config.toml
n_kv_head = 1
d_mlp = 640
activation = "swiglu"
attn_scale = 0.174
init_std_o = 0.0
optimizer = "muon"
lr = 0.00351
warmup_steps = 55
decay_shape = "linear"
dataset = "wikipedia_en"
Each number is 500 + 25 x the weight over its row's rms, rounded and kept within 0 to 999. Layers, rows and columns count from 0. Numbers have three digits each. The size before them is the row's rms in percent of the matrix's.

# down: layer 10 MLP down (transposed), 640x320, rms 0.0777, rows 214-313, columns 160-199
# gate: layer 10 MLP gate, 640x320, rms 0.0773, rows 215-314, columns 160-199
# up: layer 10 MLP up, 640x320, rms 0.0807, rows 215-314, columns 160-199
down214 097:471499434471430533521504491509543554519517490482505480459488504519479491471500484493514509454478512521521506503499484571
gate215 096:503483484473504506509486489513478531428503508495543493523441502490517508503489460439481466502509482473516512496511507523
up215 097:471458498491503505495526503502466491469511502469512475530450474539509529464510504528512470492510511529493472547481461502
down215 095:519449505478517512519494521495492519477480493498553524467530491493466486504513520468470502466506517474516475491482532475
gate216 096:491477523504506481472507495500480511488533470497491458516479467506488512501474536540499483474525531523493440524470515473
up216 103:488531500515460569486498497481477500509481517482515473479539480448510484493524509477464549483528560474472505489485528541
down216 100:475495499507467516464515540462516497516505551479507516541528519468523492528493493512490444470525479496487497546499516445
gate217 100:472486474446493493472496495499475499535491515523530499485508487525498464490494507565469462472479453510526516492539490495
up217 102:511557443488515523504474513471516500482544515511506488502482509467457466500494457477466493478482506488462485511530490502
down217 102:515506477529479514473476472489518501488478471522463462500482486509511490498504496499497521474521483490527492556495452468
gate218 095:516485504491491461481508499545523494549547483513520489452459460489506533525481510486514494515539543513490515520563519491
up218 095:466497514486494522563499516466503482476494506513523521528497493495450528481514462516526486481473457531528545536507515498
down218 097:508455489492502522520486465470514489550484476480494523496523482481504510541483507520519531506446453499492514560515478501
gate219 102:505526483487514497470532520485506497525468487565558475525473516465519507481481481481496500497462471572511445547526495492
up219 103:518523505514499492499492474500522577483527489477508493499462502537503459503507492486461533482509553543508502506502511493
down219 102:538476530479487485529487477519525559477475494519492485509480514491494503493528432476477535480545515480507539457512499472
gate220 098:514476479469531515467431504472494519488570482491512495523528515502504535516516461481465482513487512502507541531501463504
up220 097:510534450520472529510481468517544497517525526484535505489503464507457522515531542512474501503494494454499494519517506501
down220 102:476486488544506488507524511470485502508475506508510471466493498507489513492491494491493518477424494464481515497540538470
gate221 098:486502520524522487511512476500523458483528505532479486467492492485572483522451479530453518502458472482504496510487447511
up221 101:502484457487476569480494495491517481499526538548530546509509470495498509492493528496463461445470494479468498478517501490
down221 096:502472485508511500477470485482536504488554506492506528510489473508431463493519465467537499480516487486509516491447512489
gate222 102:502500525509501491502496467441519479449521552494479501512465518503508497502465468513484536483501479524518505508514525459
up222 101:481500511465492500485482530514501517488505494514526529519549512489507508493518490483464524484449512541516489529480459520
down222 099:496504540539482520494502490484483529527512514526529546498475521538522469509537499484549533494477499513499490520516522543
gate223 102:456507483501529531508507544468477513505486502507506527498514511448501528472504476506474499513478526496507490499440530448
up223 103:543456515531449498468544528485518489504466495548517510487490523500508522472500475542517506553480468448509494530514506500
down223 101:523471504505462521509496537513492472525474503500532514486510504507526494452507470506536542509507506480503485509500512488
gate224 101:496466523501513520488506496492478477525497482496487500476476499576461529509510473477506496471512480454480470496521496515
up224 101:525518531460495460544542487487508519477486508465492493494499504542466489477570558476472521545510537484474496529480495498
down224 102:484511521506541461534509483460502525524528473512463502496542484486465499447542483490486529532501519492517512500486507548
gate225 101:497525510497536528477514500501519472491452478481490488503469538530502486520518468525532518556524520484525457519512570511
up225 098:544496526500503475525507504485469476491470513552503483495541474507533489483468596482459495518476497514513474482536451513
down225 099:508524535459511483470521461503508501486525530510499495479502481455467475460468542503535493485525524481445469423466517485
gate226 105:490498487519531511495457531518563495501466502532498445489523519476464489505471522526461464520492484504512495471529504535
up226 100:503458444529516506509499509495501539489487479513500556536490474521519544485447494544537467504522482509480502532496516488
down226 102:535411499530464524488474540477481482527482469518490527509494533549519503474532523467468457485478569504489465472556465519
gate227 099:469502499474522534516512538502485503468525557465491521493514465467533515479481506519497520528465462545526510517476515438
up227 097:499505422508507522506501494558491475511461471518454516525520548509521491480524495519523511525488540418511483522497555515
down227 102:485523469455519491483518502501480467502472490505492493479498509494495559491471467510491478490501544469527482503488455509
gate228 101:519493477536490536514450485496495534531471530518495495511476467461529496457474490500527465503523485529491524480472465477
up228 103:502477508504518519484521482527506476483486533522509483459493533500500500451480512473487538480533499495486550494477528495
down228 098:490433505536498497508485474519515507471494535488475475499510485512464494491482446511522479449516480508520484494480540504
gate229 098:526491560456521462529454551480497509549532491432540521467505516515507487482480534483501520488497472489429506509506502456
up229 099:480516542516488482513531508512475513503512498526481489494447508513505495467503498497515516527469502497489484528489522521
down229 100:510503501474500543511487535497466473470539484481479518497476536510490473522499492505530508524499522522504498500494501511
gate230 100:516521487505500465485545506493553528532490497518520471553507520492480477500510478500508525491447507504519498496462478521
up230 104:522518484505491470502512495512494471513516524498481509490448494525518498485492509485502478536490444544496479520485498445
down230 100:494460491483451499507498508520498511532506523560538431488527495538479488476450514510499475471480464486486480516511536502
gate231 098:520488517494474536512485512453544520506484478482520502521491472515472462526426542516487549505544475525542499487486516517
up231 097:494484478511473522510470437514507513437493487550499547510478494509478524534453508530505538552487485465496462490490498471
down231 099:463470491499468524493493486465523497489494476534488543516509507545539492518477468503540497479484481471517501513505484529
gate232 106:504523476489507514497485498477531536474507504514500543492467480507528465458441582451493563501504519487490498499448498493
up232 102:493512501509485528498542514489554460507523460490509483527552514511480533522493507507495488548485493473482496505521534525
down232 104:477507492525501521543527511545540507506520489475540450500548465499477484490519498474489498529483523486477479463525539535
gate233 095:484504502461501519508494454480534481489544448507503549526533519501439484502479501467551511483538459514477501500467526502
up233 098:489495541494491552475499442444508496500546451459542518517513485478471533520545507461508498532480472500494529527509492521
down233 092:540518488485528489497435543515532488494490559509543468513520539522493492515501447506476486510538439508505520520487500515
gate234 099:504517461520471502507533523466522485475512470456455495514460475496483495471503525481471525549522477500503473487481499542
up234 116:481507531509471517519496498498506483514532552510499527485496525469500525460531501485522483540435496495466481482484553511
down234 106:534488500478487516486502478515513470507496467477455535514491445500543477474489483489502484543448502482501501479479497544
gate235 097:475544513502466536502491465542455459519495490499514497507473530504502474498503494485500494541461497471506498538456509527
up235 099:457523488502466487530500507491513485437450485539482507515497450498523470507523504551502475478495497514518508481528504506
down235 092:450506520515466498472497461462512483515523518473513505497506528515497521530457504487512492527506547482515521478538467485
gate236 095:501498530478473506521516504477515469502520487493485513429550468480537479518515487518482471508517482524447522443526469500
up236 096:492481493522512499467524493521533524477468504442490489506434530475507502509494508459489532499496508535540522495511518490
down236 097:533520525505514465512459473515518497515482481505476487490550506447452492520513507498555464527503517471482504501496539496
gate237 100:538469476472488529540483499537503511538506522535497499520502511534513466468487486526492455507517479477466518500500499498
up237 100:515506481465476498558456514518487507527500498508478448537535470501501477492540506553517526502513523476491490440518523485
down237 099:505529517519510515501493502539514520510487505474547483517499496514523481544497507502503503515502552488510480464527501454
gate238 096:489470472492529477527526513533511456486503520514489482483513486487508503493523505513525492508513523523497471451498517447
up238 094:527518536482516528475494470479487553473466498511500533492445550501474490498488537462525509519465521513460521523521511454
down238 103:542496522505499484489492483494520517477487512523507529491513561522526495495520480518524522486499501516469541490499492493
gate239 104:488520482450455473508550495538501476497506516517490468512549483490494516507469480517514490475556523508499518524500502507
up239 105:510464526513507506453459448504484456474518525494488489497480498490561492462564532503444483465526520518483492500489507536
down239 102:490530555510507493521492463532519503485495506498510467475533464503560480511511492491542507465465523486505486467530541495
gate240 093:508503506483473488518470464468492517469523473495528478544478516525481512485475478483520481476545439439546518502536481505
up240 100:505531493508510477513521503468478460517461507514512501538524448500479547586495466501492473476488485487496498494537479506
down240 101:462494503471464536482531557511479529439482490535461507509510477554494486520496493491554503476510510483476514531511478527
gate241 103:506481503542498491492486504497516441480505475530486490513496491500484510517456517513482503494493481467497517527494472468
up241 104:499490499486486494533472504500518523500526490492514481558450486504493425495478466529480468521494511489467522498500472516
down241 103:513505478459500536474500531530559491503520515532486465578458530493515482454486492487481454485524490511492501540492522484
gate242 098:497504512490495518448483505518479460541489492508491524465508531501560490513516495469487546489489475549514489500486499503
up242 103:500438448497474529483490518473455465488485451496487511487523475508522476545463455528476501512519527538483495525502505486
down242 102:505437481499476490507476479532486485501529483448537505498459504487461516522516480479515493505486443558478471493511483508
gate243 101:492508547503517501524505503442465488531506503527498513482474525484508528502459536515481494459501487450510537480534504526
up243 105:473517520465469505500424514472498478522530503456496475492487499492480528478527482549490525492526519452482500473495510517
down243 104:452534498505482465522474460510465465501510515503512500501441512509489518511516504438473517433501492505497488495531534469
gate244 101:473515486497510499486527517501504498501546457511497516509488505513482502528464521515454477509522516502536468533490467445
up244 107:504558518503471512532489529477469497527509465480496513524591500498442511490533514513550481485515492476498493489525526491
down244 101:519540459491493519543525514513503472483484507527498467479533488464479492521492493544526534488464488572514490467434494480
gate245 098:506499523522505522524479527482500504550516470474465557543475486469515473516484529437489489500534455516498474482511487458
up245 105:509496549463498476490510494483549457497509475487515519483517535469467534561455538464525495455460481502496497499503491456
down245 099:494497512490498461523477499445515471499475490495486478546518478497485441523527525513568517454509533495491455517474514507
gate246 098:537509552522479540507531483474516485510510458505456524506485447496490527475496471496504491478516515502466510548500454528
up246 095:495503492534483513482486484527520503507521528460498516510508479549492513520521475484484469491501489496474503549513515497
down246 099:488491501510509496535518497560522492511536491484461486546519493549502489493500477474474477527496512514528509498483520453
gate247 100:500521494482479475531504543476506444487502499500512454511501532503481515510471500479501479455505468476476500502473468520
up247 102:467469506525511484483466499488559508490526504500470520500468483466533525489460518504535499490476461443490516505495501503
down247 104:505513522489493522511496433491532532482480465505495493515504491470500500481512489530479499542465517490510514497505464508
gate248 100:504514444476512496489527526529508528522457505526525464505515497524507490545502525512500456459453512489485563522523503514
up248 099:484480533535498515469477508486533509558472495520479445478489516487480476519483478469507487515495490507517550496489538492
down248 099:481510537457480475491479493507573515491506470529479481478496525502534479479499492474456515529529534528501504498532447523
gate249 101:489489507486473480551504481523483503481495485523514502515500488500466544503475490428517469471451506507576465526484544459
up249 098:546486488516506519508461496445481501544492465501515472476454495484562484539544522469526498506515476474420510486491486535
down249 098:540443477508475510508521519511500558493527511494506467497494505429515461443520533450519480502484465490507520512493523489
gate250 098:512461476547465526532523514513481480505521504493474508466510491502474523497506457500533537528530487537563548517480511484
up250 101:544476450512491500520533485471551488480502468484490515512509490522470571511504516511550542523484524506552514500524508502
down250 102:445479505521496510501533486489477510470539525538516493512469455441494534520511500465509536503485480484551534508524495503
gate251 101:521521496496519530543457517502492502531500523481474510495493534487514501523514492521490498538491546570490491516478497499
up251 098:511512501520488492509497510514499459502518483517459524500446443484496535511472513494507511476480548465495457547471469523
down251 096:480512479511495485532520500495502521514480465532508486528496501516513475538507510514485547495468495478481511502460511525
gate252 101:503525525533513511513493499485485499474478516559477498473525448466467489464507543522443510479498527514503506538506521508
up252 103:502529513492487536502509464511495502498489479471524497446474514510480519523497470528496527535517504460497451495465439512
down252 101:554497506484465494558546519528483488522494478473475514524465488523475514535516528494501496561497474512505502473499529460
gate253 102:455489492514479535479447471500535475516523474522535510480515488547490490515511503484478508557505480477504502456480466520
up253 096:508514514478488491502528457496493500498488485538503511516486481521523513512489530524505498449551470507488490491486512516
down253 100:494492536466500489501491519481510493479457500428515505523529483547495502482517473487535502452502519538470514527497528526
gate254 095:466496481505495484483484546490518487512520468523534491496490457486532483494488540502525441485514523481550474495486536492
up254 102:505464508494511527474501525524505520516511463507450491494444501492506476462493528453424526489503571477473492526495505500
down254 096:496465500462513495479497488529509506523492518499514463493440462500486462475494551491492530511503489503490568517494533531
gate255 103:488469500461457536506497539474476461485502481473491507485495545466508492534459495479468552474516478479467523496500453470
up255 093:509511513484566468495496467516505516564465462465521509511490460479514517495550486537523485533529498519454510529495482495
down255 094:503526489497520526488509507478464503517518503453518543515467502469468510553492504500508530504471548489489507513446469542
gate256 101:474513476465523483512516482526467524498482523527534450506517490503487514487466474457529465489467481459533528472521495554
up256 101:514504502503505527487502504508491507488469449505525482511508535526549502492452490524506512491512454510459508507559487482
down256 099:536514539478453458484504486477506489503482511509511542511508504498522448491507532467491539503507448498502504466520499524
gate257 106:536509494545520475504516526478513478517454518491528507468500538525490514502478491523511492493489518482513530477477544486
up257 114:498493524490477524523511504472511505514550486512540519488553470501496463515522515483510487532488510526481502468531480484
down257 106:526489530508516510521489527507532508520521487504520459478518477497515498499484487522496506510505466499519514485474528497
gate258 097:511522500497465508490499499509512499501528496520490486487489544493500502495477483516515503494491488533521503491472508465
up258 100:444538466497544542519478515512500492525548507503469504442535482510518511544554453516486562515519519494489485469472491505
down258 101:499538529499521490490513479462503471496498485486529509499493478452520488525486467542491518516493483476494477502501527540
gate259 100:483486443516462474453507472490496501493545496525490525539497510523438532501505496489528473482505466502523483525503512525
up259 100:495519483524517439502502501492469515518533454494503528529452481467550500533493491499505498481435469506497518483480503499
down259 104:471490475512491482493532498493473562528514467504554502489489529500483490524520520478504494512442487490515498523484489475
gate260 098:480511498490492515529528507502520511524471505514481464495471473510552536492497522485483512481498473482455483482516528520
up260 102:487492501543587474478464496514503523537515495449505526507537475477495504488511490516530519485477485462508517493521464496
down260 101:511521493500494520475534507547486549511480516427438512521502546458502499481515526510505525459480542483491544494472482478
gate261 099:530500530487557521510493502486478504490511513517515539495536501518537525494479540497489474477489491504484525483512489529
up261 096:521494456527469462508508471475478485452496536494499550547512519554502484460489536484491507483501474486508493501523498508
down261 094:524510486517436459517504523475484548453483508492476517527518501519495545494505484463490534500507501503510497521495505502
gate262 102:466478499523511477526504464496549499493487495495543498538496476577515492495495468522488499496499490497464508510509450478
up262 096:461475489507532513553463489520491518484531497494544514468457481519506503541452493524475490467531477541460518516450464475
down262 102:495489480511485481461511536507534464527481522507492508519438487497522553516478491475544500497502502505451473503448501526
gate263 097:467522487504509514477498474512509490476510471496531516491480539532515510477501509483469475494489516528541471531482515485
up263 094:413509523516500512543488494476520503547446491483467479498494514478511504470498459476511453497481554451499462473467476504
down263 101:469527514504500515486454464497503510482517498489532511481479524505484498528518581506537475504516528512527523493515492531
gate264 097:496500521506412505475480468504533504519463508487464520518503480450482527528493476516500527493485541479472479533516514458
up264 101:480505527496470493520533478479412472516424479501514500498452510469486504504497479459517486551525496467486533491467474537
down264 101:488457481488511444482503510521461518518475450535513459493567512483540485488475486520510483514493489531534493519497519508
gate265 092:460506489519526509468513496498494503504493510531475505491542479521543462509501466499497496521515488489523493464513528447
up265 094:539458472480474496502529520527514487491482490533485539502513564539452474547567504521517502521511514476497470496488499514
down265 098:518524506482480505509488504485501490468525476477550494515484497487536533488480544494497526475545530538464495492485512529
gate266 103:488501508519452498509508488533523509514468520503548485462476522471510507450502461470475485483501510463496476516507466518
up266 103:479517530473503500515508485529556525548512514466489502476518459528495494506543513519483538492483519506495504498475479520
down266 104:508488533501536536460474533491483512534516527527505483456519501498482495518479538497457516485498508462483483477497460560
gate267 099:461495497458466521501499490471473511460521525495495485498469512499499524520483509538475491510515474526498562519489526462
up267 099:515512522509546520528526468502486506482487498473527460488486535489532479452498485507559508482507534461488487458540450517
down267 101:489489501542531500518480467503489528529475524533497507507488521496509495526491570539482491503518504508489480481537487512
gate268 100:501468512498469502518498502465468488489501486483519498506525449468492452471507518516477533490509500500535514500524482436
up268 099:488495527445510543525535497492551451491484525486463503479485493509488500499527485501555503470514507454505482477542526517
down268 100:487455530492511581465488486545515509478506474502513504513505518526487466481466510452476435434528505471476487501503542513
gate269 107:486496460536507484546509459523490467460506499523471497495496504498516464504496491496512508464465520489530444504529525456
up269 103:486462493482494487529520498493497522491477495525533542513416482438486558517506531511504493512513474468477457524483478503
down269 102:523507504491540507455538524506523498505497519532502561521490495500475486504519462487498464519544535522527525492473434485
gate270 096:496498513483454475510508553479519487524505499475517483538506492473454542501451462513510488540499455450499489501454494514
up270 095:575515538501513439527463503520532515471547514496481510515522483530461540486461491483538486516513489499484534484489473500
down270 096:479534473502512495500507526523482490536457505494510503480500518478483451477569484533539491453469529478493526517492498515
gate271 096:529500479505508495493487431485495532506497549468473479457488532440492492479513470525514495513467473534479508508524500503
up271 101:493468540517506513494540495505543477523513572468486472484523488514515515548489506511436493519496473495465548496494471501
down271 100:476498470520506500512508541547501433530481497469519527494514522493502517492515512510447503509499480508511457474512512517
gate272 111:523516499470515540505524491506452487507484485521491452515523527490487519514444513516541431503486538550491474503523520523
up272 099:523502476489488470482548483537525498479505481515471482531539471508493490476497469515451499517467478534541494506508512525
down272 104:492491446469482508462509529498519514530510493537523474502532504495479507464484501519497505497524496495486533497523504472
gate273 099:507499508455468508536481511451492501528476516516501516500500434474510494516503465463509495494479536506513483529475490508
up273 100:477524495493513450542522488459534500487503517494481489494511496510507508549554486482532512555490504495535513503483501502
down273 099:505496507551508496522521529507500460515505479477487453495509545520476538492538491483508517506494497491483497454516479510
gate274 095:467482522546460502474514503509517529489499524489481493527495517466501499516457494510519452508486497496492494524480498477
up274 098:544482494495496522509503502436499503498569532500545527473510504497507541488531495503455470507488497505483499493511533564
down274 097:501527508489516534455528478524491475520506497521490522453482510541509484460525501535500515519528502484517480484480528530
gate275 101:484570520494499515449507520515507487485512511512487489471546534513456516480514537502485494496466535487506483540508514464
up275 102:535538443482479524511513486523458470487516502510487492540518483548463453473481530507502511499501562528543525500508491543
down275 098:520558477497509486462532484521487492464488526516480497521512487530508477538494449535474494523512512507478521496513529498
gate276 098:484580535476480483519484518510533483479469481452526509488520509495534519497492508500498502562481469479504515522507523489
up276 095:524535512527507454474524512479531517479500531474505466533521509525546513510493465472478507496475485500497484480553493489
down276 099:526523497477496511479477494508499512518495510511507495440449478511469516494530490525493512492500521496472490497502498483
gate277 096:537484490490484504480506475465498475502539505516510515467512491533508493522531534503540480500458479478470518493483520493
up277 098:542509502453513452524439516516468507492507514467541530485443519462471518486480534499499475492535470488492461486522473514
down277 104:492502511487522517525507514528507537501459438523513510508525534513473485468474490496539460489530549486506526451460508456
gate278 094:483495526499524485531484502485488469536524514527533463488453531517510507535542545540484472503456491470486485474534495489
up278 097:514487489521508534470522570491516501540513437525511503521513492524510505483477508489511552507466474491501481482527487506
down278 096:506491525523484483503487502430529513486481558489540504511468524492490498537552527526492525469538430481499493518491523469
gate279 099:450468526470534491506516520480488478483508468466499535486515468460524480452497518478472483447440522514484485485500438476
up279 098:528514481480508490501498509514493474556479532519466545559524519529488494463491507490512498486487502537440518513493521522
down279 097:521512497503478499511491527525470466497486536512489484497523524451496493500473538500483497477498493467447510529497471469
gate280 096:473473526485510486490467467460514461518505502495499485474512482481451521468518432467448469530541504501481514490503502500
up280 095:539516503481481509472477479505531458516518481521513527467478524516512478464553513504500502463469492487510519482544495474
down280 099:477500522504466506514509502469501483484481505508490503508506501470521490516514499486546462503516531488498513545521473495
gate281 098:543532500476500493473517493463507510512485524537481479502489586507511503458505458568445510526531488529470509458524500452
up281 099:482442485498482492493539500475505500530473491463523504506498494472478514478513489475485539472512492504499547487469514539
down281 101:452486451470490478449516527505512493499487538500578486517503519509496517487515488504510501503525484487531505480485508457
gate282 099:505500481566519517494466517457476446475522467489524495525534488489524492451499516491497496523476507524504491534458466520
up282 104:504518466510552547491481507511497460488504505529524459508523498473492460509481531483502477465499495522504526495460506494
down282 099:476491540497507462451528508522492516473497510466500461498529494485485482513483517478530495499510480492529537521525503483
gate283 106:489504469471477492496530476498522501516532516463504544482506510473503503473490519508508488584508527528522490505534486465
up283 098:522488499518500450492559462497510478508519488498496531514472487505482463482489484506514545514476473514492515518493520450
down283 100:502503472497512521469505500477464486501499530496493540465485522558493464484513510519499498519479501463558565512505515521
gate284 094:471495494483496522503493494530507447470529516484466507486506491512487510490481513515559512489509509519467514495447511469
up284 097:488548453525497507500489516548495498474446500518529503481498494538529494521504486495492442509532498543455474542506509478
down284 102:483491523480489497500510519535454520467464466509488439483498552470483517504511521534493499502429514527486553510530526470
gate285 099:521463547478491515503562494524489528513495508498486510513513479536553474486528478512489503504463538451524518525490503521
up285 098:488527441498487466520509481530526462470511546516493511507505487486481528472488462488510514489512534496556512490499506497
down285 102:521485490522481519513547484508497492559559456490495488564514492512510486487523473542494493483481554503545523503484536505
gate286 097:527431533459489480534486462498469504469536509481472509531524512445499499505524499517521525480496493493491517450510475541
up286 097:478547506508489566457507502525539492527514524496534500481510527505445485540556469525497538512470495502458491512513504528
down286 096:497519477505467506510501486455492503490509493526552547531543479483468499518478493486469523520542530494494543535479476509
gate287 099:514545485519464461498537503451496464500492550492497502501490479505523507520502472500516517519524469517463504526540458490
up287 100:480510525510505480502522516492494524488508529494524501514475500476492502487529521516524486498443517464504472547501500563
down287 099:473494503487498508518491513500501482488456550514496485512521483451529528486481444475513516538499503538437493504500504477
gate288 099:538519519523489481516524491490515486495462509496501502526496497507467479501532458499486480469432522469546536534523511474
up288 101:529498483504549468508458539451498495527481542527491514484502519512498516513513550465466481482503555471510499540534495546
down288 100:505439489499525489462522503459473542512467505517530526488486509467530494467513519532485496467489484460470517487519461495
gate289 096:534504523530491494499489447511523482464506497502519497513523498447455509481462477523471506550497495543514511502479548503
up289 098:499528522479503548517512503528531530506503492483521506484497448514513481488535517507517479494515536488465517500497415472
down289 095:524486512533508478470490434482510503505513509540499486552503511507476438503490513481490496524467476487492501496475500476
gate290 103:492523459485485529481472519492493544528495481509505500520486472542488498545470476463503496504519508509482481475561488476
up290 103:442513508469484473485505529483564482473502512481469457505475508480530483498504509526547479504476473521492514521463508508
down290 105:485515462581528531490465505485491458525491543507511472493486535490488476529469497517542464479522540474530499493535505474
gate291 097:516508490462525495507519481521517515553518509499486515462520473552503510494481522507475532507471506520498514518470519462
up291 100:523511516507514491509514515494484540488482463499501504482489505507513513477521461504496498483525489486464527535497485502
down291 100:496455513501567530496533501481522501479475549497480500507493478529520476519481489544530488475521530523491490509515516481
gate292 103:508493474477524534443468501502461481512459503514495508490521479529499486473489476457479503506465534506493523506486520541
up292 100:521489519497553475514484533426506499512491494549481479514465497489489491517484488454480459460470463498485487523533541495
down292 096:473509479501474506494520489488516493477526496526468448493506548530510506519477515489454522489551498542523453534499490479
gate293 096:470518520553521483486508510527490490494493492487471487495523526522474478514462502522500519487459484467493485533571449468
up293 103:507462475495497512529447493459519503524492514454487508522482483461500469508482483513491470481521496522507515437513515473
down293 102:504486495479448486479523492503465476516497558498457487499469488476495492530461497518522551449459484491491515496506507536
gate294 097:465496461485526487480440504479513514474478486476507479507528533524482545507498497478490553503519509476513510513470504498
up294 091:485485513524513488514504551520535506481498489510517478568477510509445508465505501494530458538543506509462520510476459494
down294 103:524514505529479497512519499488486484528522514524468517522492488511499576474500532526526530505498506494537505519496544460
gate295 102:533528507495478503479493487503421492478561523500478494469526482512512543499486475477522506497544514507532505509467453480
up295 096:531468480532514529523507477486481455526454542485472473511481500507494527520485514550532519467477522476509535481497507488
down295 098:485500462494479478516521508528480552490522452458498480485487514453495521514490468493516488539494517462489450521519498450
gate296 103:507518522473452538509539501505484507469507498540496518455510481453452484517473471512526505462449461485516469480466498494
up296 098:518538496504487486495509500463505488481497511483505488480535543481485515481474531481501466527497477516501513489507512497
down296 103:472548506505480468492491522496508495464485505466543530509505465471499503473526524516499506546494511537539516499502484549
gate297 099:507480477519440527494470518456494507491504485506472524470463508555503473516473466486509492529451486501529478493470479517
up297 095:515511497540507515515444493501516501533522503480537509486501500472489475485497509500473534502518551518474496500490502514
down297 102:566540506536503505492495487487507504502520473518492525537516508461512500521508523517548503460534496504486500529507471494
gate298 098:536508521501481495512519464485479537533514512483475462533438485496475494481498449508503507478507495510498500506506484491
up298 093:471529496517553519519492475459468466481469492490475522463512525489498492541490466504465517511499493485486524507472473535
down298 097:548494528512525479485526498491472503468543479519504482506494474518476517521513533490514491494486527504509553517503474530
gate299 101:506527516563507491499490533488478477536517494468523522524489510522492503511515497505475518482500475501460513526512448512
up299 100:491481524491537489517464453473450511490472481539476511478573507480514519490501509530556496488481491515542485506520517488
down299 097:483480488522497530504498511491475518501474498537478526508536525470502520523516506522541495537533508492466479525502507505
gate300 102:509531562486477515498505461553479524497500530485515523450525468467486492461525550515529537483488490454500493494517467521
up300 103:490494470485468489489487522497528493480501518528518496477463480534499485492477484550505548464515547452476493485566478500
down300 106:478495485472505495477520502507490496478489496502525505514462475526527559491534491519483526517504535496423515534518492519
gate301 103:516511536509424519522517538521506489504508484482489500506467534520548515466531472501530480509458481505512555492502493501
up301 101:492507515543488541461515505503501553508533485464524456536506521520508521517548490477491503486506521467514443508476490526
down301 096:531521502483518507470512534465501480511471466469505445526519485512526530521486466490498441461519529510556498513487497512
gate302 104:469535518495467516454478500506472516463528492499500508501460488511539507532475473471535512533510537496526526549533465485
up302 100:516508464459514488506482520475544480506480486476482454439507533530532469467482480494525467495466505478494502451496478492
down302 102:514491544481537478522447491519521493454510458484486484484516497530451492480536494510535496527489493499492483497501530406
gate303 098:478481532510489489462535518480483505493482478545482496473513515473503475477462491501491461522510527468478510498541526487
up303 101:509531515511504513481506471529470473513504521489476547503501503459522540484555484524485512478471531491519519499483497524
down303 105:454486521497505441496485500512436480514510472489493538466495493499460483495499487486533515517498493466490470488508534528
gate304 100:490520470477501527490518491474498489498519495488511536499546512485443483503480507488501485450484504512486513523502481521
up304 103:497491547496503514516491493500496482522516482519473494491535501484512531470542506489491483515484502513496468500494449547
down304 098:536450490502503513522495533487506507453486486481511463495531505489533476518556475544481501499492487480480491480537504478
gate305 100:446502512511500518517511486501512500479494495479476526495493451489504533462469487473545547519478535537535506544489499492
up305 100:491505524444470503489505447502487526505470480536475487469534469521485506474510538483538529481462548545461527523496554498
down305 098:516476496494448474511473504461526492508490513523513484512497505556493517513494484484530487487498517560502489550527514535
gate306 099:497526487523518537482494525444502468490435508529491483540492509509527513480486475516497471477508469507511495484512488528
up306 102:500513516498510533496488465554512507508467490493527544505488501502490516515486478462500529469483492503510486442479492523
down306 099:482485527476509531511503512519440463524477508457512481518520465472495522519487530458477524478486481465475555494557507510
gate307 099:515477505495529460487512485491528512507492532453471530551506486529483482499513508465491520505509499507524497505523455451
up307 105:522520516525510507534460498508487459496535481520513488463544476519533511482507478491519519482542517548469503504519487517
down307 096:490497484504484516471481505486524515468451532554512483500488521562458481494487527470494522545537542503494440521521482488
gate308 107:479487506507517524510460465527485465516505517505501526548477463480457483553490482511504531471464533506508557467474499497
up308 111:501521490515498461505522550490494500457535491497470455443541537482555505491530517456448484513534453507493466514476486513
down308 108:488494474518503499507492491508532502517536451538497487423538502525547512515553493490483525506464424486461452494517456505
gate309 099:550503535515485471518508512501517501499469534505520534482546514498486512481503509522484517530510487445503516472495496520
up309 101:490512517505500508495515506501499516546505504501487509499502517503489483499519508507484480539469520497510489537519539510
down309 101:516515477491496516525504529495520527469541535551528501515492488453435527473494530536517521518489472563472519490516512488
gate310 092:485535524466445508510501509501519491459495497490512448493518527525492539482488462505507485489505525571524479509439558512
up310 097:460495489491473452522505479485538529495533491517507504530521481477490470538493442502471527468474481514514487507475503484
down310 095:499529514498473497547463494485450547521515475498487469501480492486496533477499492492528484533523494517506476535480507515
gate311 099:482483513473495520496485477529519506492486501480493491491479504485462488505507500511524503493496518494504528511493481536
up311 102:509509541504501481501441531503460517526478523509506527545475515489502505491499435478480478519486488473538473474497511466
down311 099:503506486506550473502473442472447515481492471481517518474498520489458488488500507511509521481497489487523529469488486519
gate312 098:464507500467531497493506523475471496499502568543479520518510479517504484526468463506527441494459472486499466503560519494
up312 097:452514509519497482524519470526504512489486513505509525498506464519507533522500509524480491505503504558502517505545523497
down312 096:462485496516511509509459515511537511554489495487527509524488513562523516546546500502523516507489497493452533479509511502
gate313 101:473510520497481509559489494522436498462520490486507503502526485501522506500520526488548470537519520494521487483495523517
up313 095:462502504496507515489465523497511509513537485509492489490539519484496498459508525483547456521519517524527500436509531461
down313 102:486526510470505434479487517518535461503501474514535511518517499503539482485484539472523496549505483532547513547514449510
gate314 102:507469483540431501468537491532510536455552480526491506509482462493504496568522496459478514483464465495465473535492489508
up314 104:500451484545509485478522499546491525472481509533490510487475511524454480522512526464544516531492530506500514517458494504